Part of a small language model's weights.
Size: 10 layers, width 224, MLP 640 PolyReLU, vocabulary 1289, 5.38M parameters.
Each number is 128 + 24 x the weight over its row's rms, rounded and kept within 0 to 255. Layers, rows and columns count from 0. Numbers have three digits each. The size before them is the row's rms in percent of the matrix's.

# layer 7 MLP down (transposed), 640x224, rms 0.12, rows 604-635, columns 0-223
103:131135123146087109098147122059132139101139186127129111128165184118133102149155162100150132175116143111115107136089149169165160141167107087145129133147143116131157136144127113164177124154113135143181088142143122110096118112158114140125142116105140082144114135161101151126173107146142152104132102162081138104107132124132127171114123110123132132108123133150124100137113155084132107148102094093136122134116154134116102141165150068140114132129101113110130115120123156135134156142125082139152134161119122128177107127132133114158112122147098119139132103132077115144123185148111132136143161136119101124106163127137128111098156173146147113086125130178132123122145102203121100112085
102:161137111149121128082127126136131163100136122152128119139107189116149094129151135134102164141167164140125102164085119134121154089115129153100129128173125161140154124131187107150131128143130115116153132151162127133099112150096117104120132106155143123104132127129086139128090088136164101149128137121107158144133138142130118170118104081120130114086095110145096120154113142128168167107123177179132114108138129108116092110132095142185152144080117096130108097177145160136164139135124108090122138143100159127146106123130055163122091144119089112154085123137147122134117127166135126139141128181121136135111141140083128114131148141138116130163141179078123120109110097184143108116127
095:120106139136130138132135146174091141128102120132095150146127127148144097147150114071122073120146128103107134123127132163103131108113122121118158109120098144122138164135159082139153143149120094126102149116137079158111137118076093139143138130125080122124174166151086144073130121094130073122073106158158167122169118122086141102134104111115113153151134108111149136128145119168129146118153118084139124141157109116149169155132143136107099105106100076122102135098129115101132148078153159114127140098119125163083135172153114119117118183115134142104130097113124136127167101117152168172149085155114127127128158114138140095139114130141140085145142127141134128183125149164100166114129
091:145130145105139153115150106146160133132092091157114112127132134135134142140100101140137119128122146158079138125121146131093173120093165111136135151143177091100084115122133122143127130141129143130129146107122098132144144140115155142124107116135074175160162135123120122118118133123132124144111118095142093112149082116122141109105116150150143100068116120135139132101159124217148139146126113090132161146122145119163148162091148142133137110090128123126140115135137133094159150151088128106129151117114141114117123155177171135108149156116152169116079141115117181119166126168111112179116117099206109104105134165168162064097167106122149130110115162101137107105106112101106138131115
098:165133102126146122096143140126131119135135167161144131171117150132138135176176131106117105132118114132117108137095170164080170098111116095112145173114129153125173126197145139163165145152134107138095115074158141145163131105122101158135138143104118126141128104132147121141102134106119127108095130183097101140117076156145132137137109116137158116129104117100141125128114116169106118158143116146134121105114151144146133151130157144195125123094098110184094126150124157119144156114173099154150130145158091080155129120111093138118134120110148132168138111090140107128130130107146092083147130119135132146130169128145141112104148130141143092101145096152132138122135091140188191103107
105:170112177137151128155113128133134101153099153119142133125103075110143144101105117116120094122105167109139134066131122184119104167103140153141164122162122100117125116103153131123110105172111191127137085071101111133124137130119137169124158099134142128128130180143133135129125108160102116095158160074110126132135112152089088123157118084147123155127142137126108104138135164111084158137108130139161116124160137143146178103151125103110112116077148155127116119112090152094129120097100137126132097142128136128136153086122166100111145138122132155178113118170114113144135113187126066141098132149117126129117131110106131118111129154171148163138162138113128100092132124151092106160121
046:155141158119114153149091086146121156140113122123070128111135147154145137152149124154086077090149128131095163130131100124123129135119140109163157122154107119094095146152149134149156147186149167087148139166122160106129132102144127128157134122160104165150135146170113119161134152117187117135142105128131165155131131135099106143111153163067102212135105133165113126108107180178139103160160110159117144163117159111118148136137093112109136113138116127155137140134153136100137153139112121152123145124152125149135108133130135106139141157106144131092086142105080127127126085094118114097072120154154123129146114127135123115145095140096178126143112110147088134101117147148107095108134
103:161110108130155178160130120140145119166141118108131123124129161130146113152116112122123141121059159111153112091108129134073122142123125149094079125108154129129120148160115184168180110155144149138064132131090140121097131117123121124090153164120166096104143150125141149133153145133100127112118156117113138143086174143164120121075101137160146094151125163124122164112086124117149128141134102142126141120122097135142104134135125103157134104120140144124158148159159116165144107128118124121173080156146151147125125146109103149191133134134160112139151090091137135133128135151108115143142127082113052130142162098125172193122123119159108134137109112118129160119136125097098124169125
097:122122154151119178125142131157130103111143124165130109149129130134093115141133118119115118121117143141140136145136112101136144195136151076147158138110116080118075122141142129176126096116165155160092118160151095114110142124116138138127149120161085096127151134138174084124141128136110142171138101123119122118087153167097173109109111109113122154101118133094094072151131121140194115157139131129117104177095096167088118093127126099101129134166129130157101091136101130150094113124088146080118140085135137086094122109136104172131168149135175123107114136127134141101144129104120126111102150130117133119103106109144102091140134145138152144116147129108096113144084167112099129170086
098:136095133144107085121115122136081130138078104125099115146148134145082167175136129144117159127137120098139090095152078119140135151137147097099138123183114105097124113142143131143114146081122129134127133120159104130156083113125156162115103101066128135121096147109127136069159099128120162098130139146124139158129111145114129130131145138128119105137159157125147145147127122157122113134127183139113155129135181113108135134083133131165088127131138143120125118070142174121155095145139121171110145107133094087122131161110098144101136126128158111094130113122124142111142168111123141159073166136170147162153132076120092121167123082105123076161123160123113167118139099130110095101140
114:137123146104132148124127144128161122162147092130127042159119134151179128095133111141195147117146144101118124138145086107133138112114122119145158191137170114104136117133101116138150135115124123123124157143110118067134092126137137114138097099137104126144166133109148105147124148155095133145121126111111144116132090149099136141131134150142145137128118143132150136135141114226117102127040151123152128111124138124128123125105120108167124133109144153108151115133128103116135096141096136153146112139096122114124144143136109134124119135160132154136109121128106158111143149114046130144167122130132136136240137115126146114127096144140118132131130101124061108131137127142090149157154
105:101144152071173084100162153145144090100143173098118143120149140124103102119102120163130093141103159097176132095148105164147116119106090141115147134106104137106157131123123135116156118068129163099098098138159175141119107189116165138130103156132126134128149139154148125104177139114098097131122147159131121152116160128125124127108125127117160150148115173116106147115166090133141168090151100113153127122078154148123106124155118143160103108143158150158153140120126142149130119116118133155085121139161165146152101079086140150114172141123114108140112163105104131145100114107132089090122105112162139134121142122123125143124152111116139064128129151125141123146172134151137113072122
092:137140111083104144082133120169155132158133150084126186108127158112136093149134118128072120098156111141128100182153118112128145184138104103129094114107118143124126132159097106105149118142124112108130190135091113147101128138127114107120119131118145124129091129106180152144121158082139151145150123114132100092153105124106095106142120131141109118145114122110149137146117081100160107120175162107131155118147152065094108154125091125110147107131130107137141134143119135098127119145090128068149148126118148136128153180108013125160119138140133130164122156121114156140119169139151162130089126140111136127163123133151126148133110124104127145090088139111158117133116107128119130111121
094:119101154099112108145112114161139161124137146182117174154095088154152122133130144127103099116138125166151127150136118134123158123077141132129121108164147099159132174156136170132091131129096149155081159117156143158137134101145069115171152143127094100162151132153155158147079136110141073126153147111159106096150118108105145132127154124143150129180151120119168110164130117105184159117143163148077149138130153122137081113114099139116169136144170135135139116097116123081082124148118121114141130110124165088120145117117102139117099139104149139120097147126110130158146137147140128117151115095118167137182104129183129108125134114100088126104108105123171133135123126100106136134107
098:117113136108133125132134127133118138144100132150123098105116116097143155155118148128136101139127144107109067155112091081130151116093142153132166159142103130109127123146095147155106083151140085144058120109105078088137101085117109144147120145144112129125157117090118087152173145130081145127122151122118096089125143112145112145121122134131154151113108159137136136168104113229121116087083108158123142135151127103165074115123092157110113088105118124114139141097135130139124079177132115143154154116138124120141140140107124135134070169090101129102111104128117140134113140162094110122101120153119171136165094135120107122151133119089140126143167132157108123135141122173129150151136
100:108143122114113149150129119125116141153125145122126122129161104128124155133160147118101117095161116170134121156125123094088144114155150103085132143120110121112107128141133084153101134131125152119152130164101140136114122107128115129112126128191152148179067122148139131112122126139167098143110128080155119080157088155090112127149159117128143099107153083135175094167111129145138119102137147126102152091095085112075138123121093141129157123122149161150115107151146129124100125102121109144136138130159117104162156140179059114107083137172132150178123097137084119141135161124148114168078096126121146120106118135123105148124166116123118137116167173149114111080118128078106113095121
102:147110126117123145127119116136138106138117087156141117118102133141125129096107089104135111125079107173154129120090133080168128144154144089098135130120161136147150142148132157164146149132152172149112159106104102137156145162166117092160115125106131145163110122139147105111098106170163110126133147081128131117119101129065161164124133148141141136115121084118140115146139118174096138142123131094133090151183139132193152160144151121082147142146117144129152089165135157096085138129109135123148147146109169099138147158091131112117139111152157147164115100113138136095156149088135131145123120107143135116151109150154128166126169171107124138172154158128083160095133101153096088143134
099:104116131137119136153126120095082109132168127083133092175156144116172179144126102115170136104146128131106100128123122126135154126135122123172060130142151148127125115100139127146169102132108148097091159107170138102090137127120103081117138145118126157124152173133150120104135104143120137116120100112143128124082099088134123107122113124190121141127137124098149098135156099128087079151101129178159159123150110120135128138116136138111120100104116075110123131107071096141139106150107157119113087135143120107134173109089106146144117145108148125091083136134132100112166123125085061155127107130088127139134138133139093112107081165146166121118119112108096088107134153107106134126121
097:121118127120121110118130116133125137148119134120107148133135099166105127103147180103167115057110145130119109133129121103119147123105149125126126117087111079170095145124090123142089123158145114119133159119178114164099123092165097103150112122132141132158094113152173134103131123094105154138125155113132103097137072198158161134132104145121132140181151128145150127148123104105131133149135157140110127150136101120083124147138135121142133107139193170115129082105101142109099107107147104136079105148132125138166116117124045122127126081115121134105104126160125129140126118149162115150106133155118145082165119128143095121141136092123087090125104157108114094093116158105111108159093
100:148113128125142122156130111141139096152161162084128139134119119134148139145101133126090165131111094141121124149145100109125119124154149143150125132095095122128123127104139136145127119157158097102132143134126148125197096124093163136125121174146165145137120144109147137166143122126131143148097117112144108079147171145134132106111128112165091146105144090120092135125104134145098118123138131161184117113089097179085139150153103149102166151093163144138117121136143115114153143115102091090129147151161098136162112155130091175160137172105175134089118163108093160106171089112152093119068100149153151094151139109122103106140138104152135140105140158111116129073115113171137138094153
104:093130125122132201095108161116137159076112094043154155142132095106114107142095135120099169140143123105116118137110135122118124101161146144133165085129090125079141139088176111179135164122141124113163114116142094143149134112121133111095152161101110108123090124151121136125114130131150115161105088125110158118165134126113119131118113165118102155165125130110143144121165140140117121126149104124103128135153132129160125151161089148123153152156090077113098115093121116155141144109135085128176149134176123108130100139072106111107107123126144155143148128106174125087172132144148163160139108109116144122131117132132113097149123128082134132168142105158117098107127112139116085130156
124:127146135155151082116114100079117126098148120135135114093140126135110119097101137158116106116123150107148172087098156160153138141126091161149094130142121121135128116137122131122083116138142150183129109104162135148125115113171144105105151085139164166067105087091144131133155158114099148134130163111097099161105117114128117121112156134096142160146075145138113137162130104111125136122140097132154110099114154136144098156119133111103133129156132083105154134108135092106123146146164125127124147117090127180109077118147161113094127121139106169115185152174103083176072108111144119109130158135128118139104149117124116080093115122122138090142130146114169125132083117110119104141090
100:145093143083108105133085167116089167093092167108147113123136058122107126129154124125097153124111103154112112120132127132134125141146121167128144104122135136128112115140112103125135126129136136128152128138176143103114136147099145121177106124135095119137165122107093142134130116099118114135140146151114132096190140157140155161105123138118086067119128132145120106116120113149167112134119130070157144149120150112104180132152157130124127113111107112151121112089143118109116108152126146141130129112126108104129144137127133170093084086091081093114108106155144139097141134128124149143183136089142131125108146157149166145117090167048088078156116128182117142129126115150085127083123
096:132109108108114113095137145114096101131128129113179154114157145181114105109149124104144137077126072118167129130119165140121135130107086110150124105113064162168106125154173139113133151133152125140113151142117132144124152106116093122116095112137118110177140117097175139134116157111077127101156113140118133104132030159094162121090165123129122168126138157118128145092117116113141114092156150131116121167130123118136164167124113094123122127118124150143161134131130142144103120069152152115104127145131097129116113158124066130082161099103153130156116124076087134123126100122160133142147146119083147131153142110107162118127124109102142141132076114134116105122085136126132151137133
100:130126147130143105143154113142163121165105155134120149127150116088124087131121131145107121129138106122099131128131146122076138146160087121141111125126124144090146122102127134125104110174101131119158129121138099135131092150120098144129103106159107100107158122109173135156085079116168131125125137122106112141127141148123139119192114123122179143143162134180160170116119133161158135158122145109126194112091123101125119112136110141092135172150122136157098129176116098100149091142136133111097114109151140138121146152135123115099138090164161163138137133126129137187138140143141146109109186101157139132065122130112171175101128119103167143110097108129136154167108146164187118158175
100:130131165178094122132105127148107143096149095122132135135130105154128138136159142088114126111149115115126137144139111092142191179100126090097143117123127134146154151179105146127177127102102158111136119137120130145149152109119126145146119091158115137097124134136128112143090131166116111069113086108110166092100123118157135150117165122117159124133171114138123082064111179173121131134144120156139143169131124103140140133101110132150123132105117124128113120128151164159139148143161161127157097142151125151097156092112089117156098113122122130085076093114128123106077143137138159099124147145105128141112115090135138103155168144148093164097125146063099124146108100132110156089099
096:120101104104112129104134138166146091111116159084119141162121100111109121120149109133073132091153155141106119110136129135146150155094136120134107141164112117130123122187151071150151108070114109086137146107128095138126153142123124137114117095093068137116144159183136155095134166124134112160119098152137139133108127121107116134140124126117098101125146164143125161131144124084091132103150145116119145187143156126124126132146117097127172123084132100159090149139136116126165117152123142144128157109120126080134145186133110156140116112162093129153053135146089108115108120141172139154119108119088127094164177129114152130120127067096126133127145121147131099099083136129120108123126
095:159092137124152126122104130165148166136114152131097092191100098156106108119120150132170185097111129149094152112112103122122171100111155127176180104110121119149133102125142167109128118136156101112119140182143126102157118105124094097130127125097098130132110133117155117153107159142088106138119117104136152117158105135135140113121131111135162139093146150163162111076186130190141146141093127096131149135079161138144148169110122164099107091134147133117105140152152112114131134133123150138127112127134124123098118153140169122111158091085129157151123138128127162145146133168083110149089153125164112096119153149106136102132116130121110087146088084115106140143115170117095134101108
097:138120140148133156165111106124072181135121096164111147128110111113094133095099125169117174125167098100128182126120072108074137117118176096131153091115094149154103124112119148103133111157116144128162142134117134134110156127133116132150121132128126152122119132149138149130116113107104130141115107093104100112120136173124142138141112106119087131122152119134132116125121117127136091150146158078111143089138126107158142117125159104066131080132131144115147155123142088102117163130114161078166146132131107133092148169125088167111133097126149145193166139124130149131172164121136106110136128108112111129147152126155133134111119154123155096118154112104135149174187116161076115165165
095:144140103166100128121143105101113131173086109135134105151144120129145123136108156127113119131099114125075095113129148140109115134144103155106090151169121145163170090159146167126115189145102156094113092120140119117089133127125105126120096139114133122157089171133136150058072098111112131125072122103111122108100115132142127113155132108175137148141118108133153145113142142111127149127093151187085145117144098134114097129105146094163130148093120095183080108133148142130094130146152088114115119174150141128124154082139105156143142125109150149118109108128107122153123123164105176096130117128118139135109138139102132085160156145083157157091125141152126112138122083094146140136123
100:118165137115153164124150136135177119109140131067147109104151075142107126108153182123127124117136152138118124117114159138114140135127078120135208147104117119124149117165120096111173151105123102091158111125130104113101093088130104091129138137105118158114146112157145103146101145128083120159099124167130169100090115124089142133141127149128118111074133136148125075105114115165129099118107128108142098121126151095099121089150084135149106154156139152111143128146117110141145125115133116132125124119156151063117096128136127105096171163176132151141124161114143137121126154128118114161128129092124103118114132119118191126084081160135139067120114169122144145107148140163132149113115
103:139141141114126121136155134149148119182123136140116112130115144088112143103101167141144124111163135133105096156125148148098137113128115115086146139176132175111138088103140101176166134129159106123126120086149139108106144111090090137106156150095144125135123147118127126127140137124092131146124119109143143141151121115130111124099117129099140149114107132154120130078126135068120137114156096129079131111107178113074153101099155187177130163141119115140153135109115165094140106097179127127132122086115131121139137107109119156120097159128124086166107132098163138101148123126109065156146145093151128121080144149149113159144103104053126107133114114136186123135107093151147141099170
# layer 7 MLP up, 640x224, rms 0.132, rows 605-635, columns 0-223
104:137135107146125065148152096130135138122124114114148140147133146107154164133138137127110090132155091105146102127076134175137122134136147093122126143081144130157123113113139171116136200109080093122129095101165098128069158156134147116107107153136172152140121120151109105100114109111138100090142122098111139119126165115089153107119102104106118141128093098137077114119094116099119128133106121111122073119131097134115153149145148123095083152160107089105133143105134119124123097140081201138175094099156148149154115143126121128133109117117122133151139100117122113118145108131119134090144149124105109124135142139105076087141171112128074138163115163146095161133116154129157139139147
091:134075150129094115144087116144100136147125098139123177117101086159128100102114082110086142166092144160113199137161098155120141114099133140100133146106091131158111098168104097128137118143092125121127130130123129136162118118098164139152137132113129185169143112125171132148093131124134122157110150125130123126115098141156123150077135191116128180128146173114104132137141131096149135118119129124124127096151155111107134134136170112137156153099137154127076130089139130093146125106118094127149139153134134142085150106168117135135107128108113136104116120140137153122122126172132111113120151132182153115130151057170118150118129146194128154115108155174124097112144147153120148106114
095:157121163137124109154112087122125128159127093159129138153110156118161154143106144161155082103103153158160154099127147086116125133164149126105123074113127138111106140148097171087098131148141119131123073099118129119145115105136107137109104128133124149111113121136099139160114127140142145130105158121105130119120098152118116081073172118169099093108142094096113140190107130130135098151164114060128116092116143129119159146146116122071079111131124169120127140153145125116116185100168098145165130109116140123180140124167126119164096098139121091158167123119123132138120131097141162161144116118178138111121155098115128114126148154162138118117112120131117137147115134153110092096169
101:134094107162088116103159101094118102080140139126131116110141137123144171135159122144141062157146168124136094120077132139160123130162141149106163151152113140095145094136102128123131091123074129128147128104157120087106143151100132120117138145090153120125091102132129141119133110086150135084112097139110119139117146125093173112133131124141136109157117110092088123112148153138105174164119138113100116118103132114139121161153159109100061133114119110123121117121143160102103169144104165171144099136141149149118122123110124153160104134150166139106109129162101114144144164152143143124105135137140166104127159099085119118152171156171121119114108183106122143101185102108135089160103
095:125108162131169107149091129141124139130118124182151092146115114128139110125166113134134089092085106133178133099130119139101118132098163162124082118148151086165126163153113135113142200155144147140127088158155149134156114118114146082113123119110115121089095129141162108097145111173167128101131148086123134147126136137161124079076131119158158172113122154121143130144103098091105130133111120110109142150112140150168133101129098096126114150104128146124109100110145124105141126085185121133143162139116133107158139113156171143101133132137096143117120150117139134165119141194136138066179115137124124111143144133134155121101161147151114104126110093124136082146154139139161130157106
043:101122136131142090080143180090149106090156133188170131090140137133140135100092115120157145118124163121132139123120148151132121125173115170156123121117118146132148083111133124119095157124120116158166131104123154114164102077103138114107153147078143146142145100091117127105144116122123130145129164127106127162106147073105143138113137139095133113127129152106124140173145128093151132143135132097100084078115140170142112133119164095126141147137152131119090127103149104111142196134119166157145137097117141140138075130117179125119135129152127109126183148132132089134105098118127136103168097150151131132086118159141127119090116103166141139162094164144132113108145114085167122150173
102:130122133162102144126088163158124150148123114123149130080130132162098113165162081106133171137111099111148100101131107180126114152119146127157140157068118068125082127159110110185121099136167138103121148135089169101140107130076121109114143094146117106158096146111154136095113129144151111146112147158155107144129120161118147128144142139123131096119150125081142110088137145138140108113121096158104118132129142107105141151114131161126123113131156068128122106137099126086183122123167090123100134051125128099119140147158120123132145101151136120123100157099140099121106150148130143142141135111140134146134139171172153116095107087112134119117133141139173120094134114184145116098132
101:131121134124129142136099135124139159133145110088127152133156092184098121096155124109127139158134132140133151123116138108131124149132129150157134140148105097136088090152129080171124115107106128124147134130108138144155095118116103136071127123128136134102134151105123104108115087121109172148115108110103144182090101165097145126135123119095105148114165086074111174139098103124157156148153098148107043156137137146149111103127130139127169158126179134153122102121117068139090134072104161129126147175111112142109134152141117116110119097162151116150088170121078098113148099111103108100143122121114158152109143122122105123089137109153124082115104117107133121142164167126153104131139
092:120091136127125076157127111141124116128099101111158139059135150145139150150162114149136102138164112116125126069145172101122106109160135121096128128166120115154116077134104091170108108163159114116104171116162182130158171110121156146132125145140130144072129089108095131129101129107146152128162117138141138112111133119100143130146099129092129094141123112113114106135126153140116158092114162135123084158157147149150108139097128138118098121106168161169113126126129143099113139121116101158135100101129137131152081121172195120131113112173114122149111105162129081105120128135136110123158121131155129136161138104142101089078100104139107112198095130129091155124116114136121128111141
092:138106117139132098134097117116107119114161142126138117143141109168115158110130110124126142122066140183165098108147088145170112135104123116142166155129152144116118096143111116128156166080128108116138121119116143154140082136122153145138122130120112092176109150151132140125148150159150121129119134095124152106144161114176113148078138138114125106091119182096158133158157131150125142167175089119135152120109145121114174085135125148117108108113211122071110107169100102144102116124145150146142143120100163118166159122149130138132121122117106116136120154163118115187110165114122110110127153158099134150116140151173157182105168134129140111096151096139159155149158104156127127138110
090:132152121155159143103126113144145126091159095128124097104136148120166109103141139120122112131167104118141112148148147094101121106190112112163129106132109160124084132139123165158093127149107090149142157111163099122110109094133127152127123114100119119137130149134147132139142113103112148147115123136101144120146113149103118133150093131181077111081147122145133124111133143122138146135164174125145151089091107115126129147175139107165138120150122130141156131077143163149154190140145116177164116125070145180138098158102148146101107136117150133156179118126114111103151140164096140128164145136112150147126121157116143113136071162163167134180085131179142075142126142114121143124112
093:130139142115094093123120082141119119111123142113166167135161155120162142132114128143177183146145141172107150106092137175131110161119146101105150118082170135141103144129119080091130133136103129123091072116168158135110163130163158124123148141131156133137105130112083123101158140154137126109088148140118125139134114112141149130137102134155119132108124084130161112118113142111086108134120130108151097116128098103099110147148105151156136106118080167072103114096116124103146119155136161182157136118138087124128151124145095155093151095110120111113109100082151135138102141134148182085122141102169128099172150118125095132139137119188146107136095177135139127132124115138092149121153
100:153114114073092095112175112171109130122133113149126100114098107145087111141164108083152105115125110129087135102159114125178132138112132114126151170107112140106097133157108069127127118091105155143105173151161168107125107154089128144135145111100083108130148084125152100134126116106148125105139134132110129143087120134159110166081147134080201130126108138098147123139152144086140158168140137136134107127104166132143139114121139109146099109114122125128093187133142145080111111138140130119101115119139114111064119100127104154112127160161122121116097143115182143119137129142137111100168149124157159153141079116146152128105145097134105173117125149136112095119108117159124107125128
093:155154180054148101134096172123143129132183101160106144129124123136149170140113133140138107164073144131142117142130129124132168124125104135156094137102106147125127155146122139107109140129120110153143094135128101132134124110170090128098110142135113123132122115108113106129139155150147177131158144143106113146132139106095125081075122161128122119192122124167125140126136114157137115171145066150160150066144121114136144084140099116121145148098102142103180133158140114146159116131141120136095168153136153110153145107126148095128127114152071135132148126085117128121154142105131127145173142145134118141094050111103085135163120132114135141116128125133171142178115123127111098126152
107:116145168127120130114099104131163140108122149129138087113122143117135109128122166169076147104179131146161146154140154124116146130150142094118120101135141125152136121115121096110097132162179152096137124143072141119107133142171159102098126131131137174149124130118126161129112129165139152141132099161114142128113091163108156125153115091115117109153114066132133094117136150132121157158124108123140127130138116125138111114144112109111170107120110139179191112132144092085114168117124166127089165112091124151146150091107126124099125152152117072112156122071094127143123113125132137101085100188126109090083139113159136088159169126111130131126103132136109125125181148106078113132154
097:138108110129112065100119109131121097163149137171181162143126105138105150119136076102097134126108129142107153113122118173112128079086136161139157131152124177093141145131110156106135134084103151130119140111108179107120110113134121164136118101089088150151142113147137157143120104175112129115119175174143156148155110165140140141079143136125197125132108121090132117126131125120134147123121092110147147151100124124139124096116178097118125188134147126116109185104126150091168081112120137106136107119112121104110107124156121108144161138171142118132084148169115116123086119141104129139123133178115150139112156126165153144090150099153117138134118132122128176106126105112121162123118
107:115184136075132156111134104123124147133116128138156103085140097156128124104141092151108095144130121125117129140160156104144125107113098109103106122097146132138109123131127070157097105139171103123126159169110103155164092081118095124146116141137101130081126145118144106153165144095101172119111100135155130175111093132127111089152092130118153134156097099108113198138122151148111130117130092090114120127152102114178145178184117133091159144112154126143133149141136081121151128139097130101099145158087165103130142164130173083115099155103127139161154154149124138136125093120133126135132101192132116125124127145087134126138146161120133115123132108126092146105131140115101157117109
091:118136103176077155122127096160156100111098167116159132107167108102135106153147159126105082119178099102158093136166121126105152143083142121134119130066104124137100100118138090115109131116123131103116178092120169097123137125175125139131153127121100194124134134131129122168114152129123152131154114148139104140119103124132173109142163144093121122183114139113102099115142134093126123118132140154138155133096131127127103080112151102104115112138173106112139131125110154099115156146107151147134111108129102131103089119119118159103188155114141138153136123123116122128140133133151132128163157135144145149120100130195167071108124107137137098147091145122116093084140134164078104120109
106:121108115103092115141112147129117132137175155130094123131099116160127110132117082095127099125080134087068141135129154155167129138136089139076113137113091118150145114121191142162100132113111107124160135135104143115090106133150084142126137106151100171127093146156150084136143091083111126137114096129085142113081108165138115094127155103093098144154132090128102137148116107138136179145091118134084095127141109109114110137126129138102116184108147124124131093107119109101102107096143146114105152156139134138072130113119128095144100139095122139104112169097099109153108130131109141090117099147152112115156132129117153128113131148148098095111112156091101139137175096130133087108160
097:104103113108102108140131097154114142099124117146153104112134144178185137129138151096107127100097117176121138141113119143138119138093143140148139089111128110152110102102140131123140161158115136124156154094158172110134152132133138125159134166112151137093073128163131154111139133108153111105143135148090126137121175120143142144128140122142157147127138142148148136092114173140135125114106130157172146108125153100119081116103162111082102158087180138142125117107124143050129094126144117117139111134111091155133103147097176147164197086130144154128121105118118139133146112079110130140118082125099132119133103081140097105164144119120110136101142151182155111082117129109110127082098
075:127097142087147086140126112156126137146118145095123125086128093165092146089110145154151101131085154144148137073128109172141121133127130113132113120164088127144105102174156151136112196133143089184139125131141165155139095115143135122132121137125116137136167113139100120096119152144103158119149136159137115128128130169126096126089124102151162178085118146120144140152147100128143176170094138117149106151082128121111134089153124110150121114115142144144093096153155172122115138112177127150137154178113143122146120129154133137141168127120064131154131123125108115180151148126100121121149110187155143136133104097164098118113146086126127116165117133122124114134115089095126106122176
109:157118103146109105113170127177165127117147110146080145119102111115142139126124141146120129111138139092085129098126116097130151132159150109133086124113093144152129126104175128112134118128095130145126086119120144136105135133145123096135122186120154163126103098146114101090100147091142144148191142117074119120100152143130148097106153137097118149157109137156108124133130102135150133122137144153083125136082126153122108112137140096067095130121091123127150142079107117122081148108103172137151101153134157152107153111164119132137122176137138108089196121162130079111128147115117093161135133134147154147116103139127130116107119125177114184138115192138093137145141110142107094135089
091:094117084149120104120181093138132095133110135148113137135104151107123140143149139161170106108155130152092121101151120133121132155159157096091111095094098126116128116080165131089140103138103152110180086098145164118105139092101172115116103147102173144133131144141146155128121112106128113126149099119145103155151102145094149159153158125114143125148102103147100100138125131124135163111158144166091127142174132159115167115124131095110103090098153147084117114089140150081082117161125154157126095155131143125126124103122121076110119116118168143152150123166128078166135144140135101120127118162141071102153093122110118112120121126133109104178120183127136114122162150141115116119107
099:145112118135094136143143105142128121098131174099152170116148159120122097110124099144110108114119104125094147141147154108103119138132138160123122095137132130099112109113182096094119083154083131147147167139100119046126134153111106061141109142149144120168120131124161146134089164121133122144108123175152136121147120118109127161148130152162112160110169105146111148105102110118155157151145161147141135134138102133076141118070131095180147097152113156134120110158124081108123120153138130080142161150144116131107140133133116104168167128127131115128183122103080126153109115121157105143105161170089156152108162141121112152095091158122143157109118137124114100136105109133125175124131
105:093125129141154151091160139111134163041113106144138112093180112155140150137126142164082177124168127131149134097117112135123139139156124116164119134128150099174127083126135133137115146154141141111125151124144090116126157127144151133084124155127138130116133145099106100150143139106104135114188108134149063142112118124106186079185114113137138104137113138135144145154132143145150122124153124126091140135114116122169119125108119086111093173117091085118160160168148117141122167153121138144101107089098112131127096123132188082107114125094118139140167131110126131095139115130148138143127123139155113142153082116104142120108125074096134107133113151149132149093110150115139154174132
099:126119137132105135168124116141132136125078109118106136123135130141166101127115128113162145141163129051106140094132126094124141129139117135073154149101145131123113151147127086153107098169138147108089167144140146172146117116083141136153136161134099121122133159114132122085102081177151137112094169152130125122111098146133135119136166086129141116120112098145104128169140074083161085103090144115126163117118137111161131119125140159157167167134123146174128133079146110099145130120157145123175123130127127118107135163124132136141115123110131129140115105112111168098142140168123116157134127112126187152117152125153097169162083090115108109147088102107151136139166154096135095168107
090:168095157166142091136119104127126130151165129167144120145135137104130122134130135165133098109119102125152094132148106118141120097102126135133139086124159143087134155153131140111159159123152099148128095108108090117154163130111114137122121097123119134133109128111167141152139133140109117143131137090181156108132122162132132124074162115138119165120144101111126149142108146136115100154141085085130149128122104166131174095101120106087165123154158116147114133150162091119133153114170106185178136135151151166203155154136148135142084123114102117178132146128115096097118142096146118110157131105140114142134177082142125094142132129153095126173129110076107176173109136104119132102148
098:127111105164110049111113130112126093174109115128139135128146129149104106152117107109144141152099126091132135133110121156150134126113127171120104160152150127114122148142138157124149168109141091165124118123117160108112103157114082174125139108099139119105093128121119152099138127131134121146101147154085129084127108156181085143079142119134131180094152157106133101104143156111118138138119121145108108139084137130105119159145171104124110143117114131141109122105096145160115109083155118101137137104100133126119130090186117109166109093131140080121098167156161113130117132158171131138120097131131116123117183111155155128138100133213128117105129133142161173100106088109149140095130
095:124141102129091145084171113070120112124121121174143151165122154151129108152115164109141043160111161122126141118090127137153113091169153135101106149142083138123102130101105137095121117135109120093132129156156084124109110153131118123158127123095131121121132146074127131125148144105131120139120108156109096135073100148133129105148114151159165148102123132129177104108153144135134174127098132138106105141133099113104148170107183141089081107127133122132077117135121155166119182152124159149148093114139138177106108119180126142154110081151168151145127143175123129122151114158142119159117151147121144148111165144123138129143151129143136159108147155142137114110116106145162128151105
107:118138136115129169145134129115147119120129147146119102132163138107105137087124178117097162191152161161107124146140095114145142141139147126164158129114121117103109110132098126123155122128106161077152119122133104103133131136177105110113149162098123107097164115116119073130150124109156126125151117120144114141120111137106156121146151135123116203149115125109108125125070160137119081164129164078155137060121141113175115129139113126112126177125155148121151115147163137134100181149110108091160089115138107192119118139135129138119177125123132152140160125176158153125155150115129103132180112135117090105144150138092116140095158143125157142123130142099156122080113120149138095156151
102:105104142060145135114112151146127159109121125123128093083111117173091142109162158143145092137125101124165145154131111121123165112154084138118106117144116097092108128116143097199118140135119175192115129160119113109129110097150143133125147085129110115117133135143101116101137133077100152110127111134132114105089120130094111107137144113138110111114119143134054151128149118112137109144176169112114141079105143127143111127100087168135128126123148129148131057141154119123127182132144071132147095097136153111106094163156120153148137135117112144126153142126127165145100122133110160108149093119169141145167094133114121117119147095113174156136112143151138099131108096126110123117171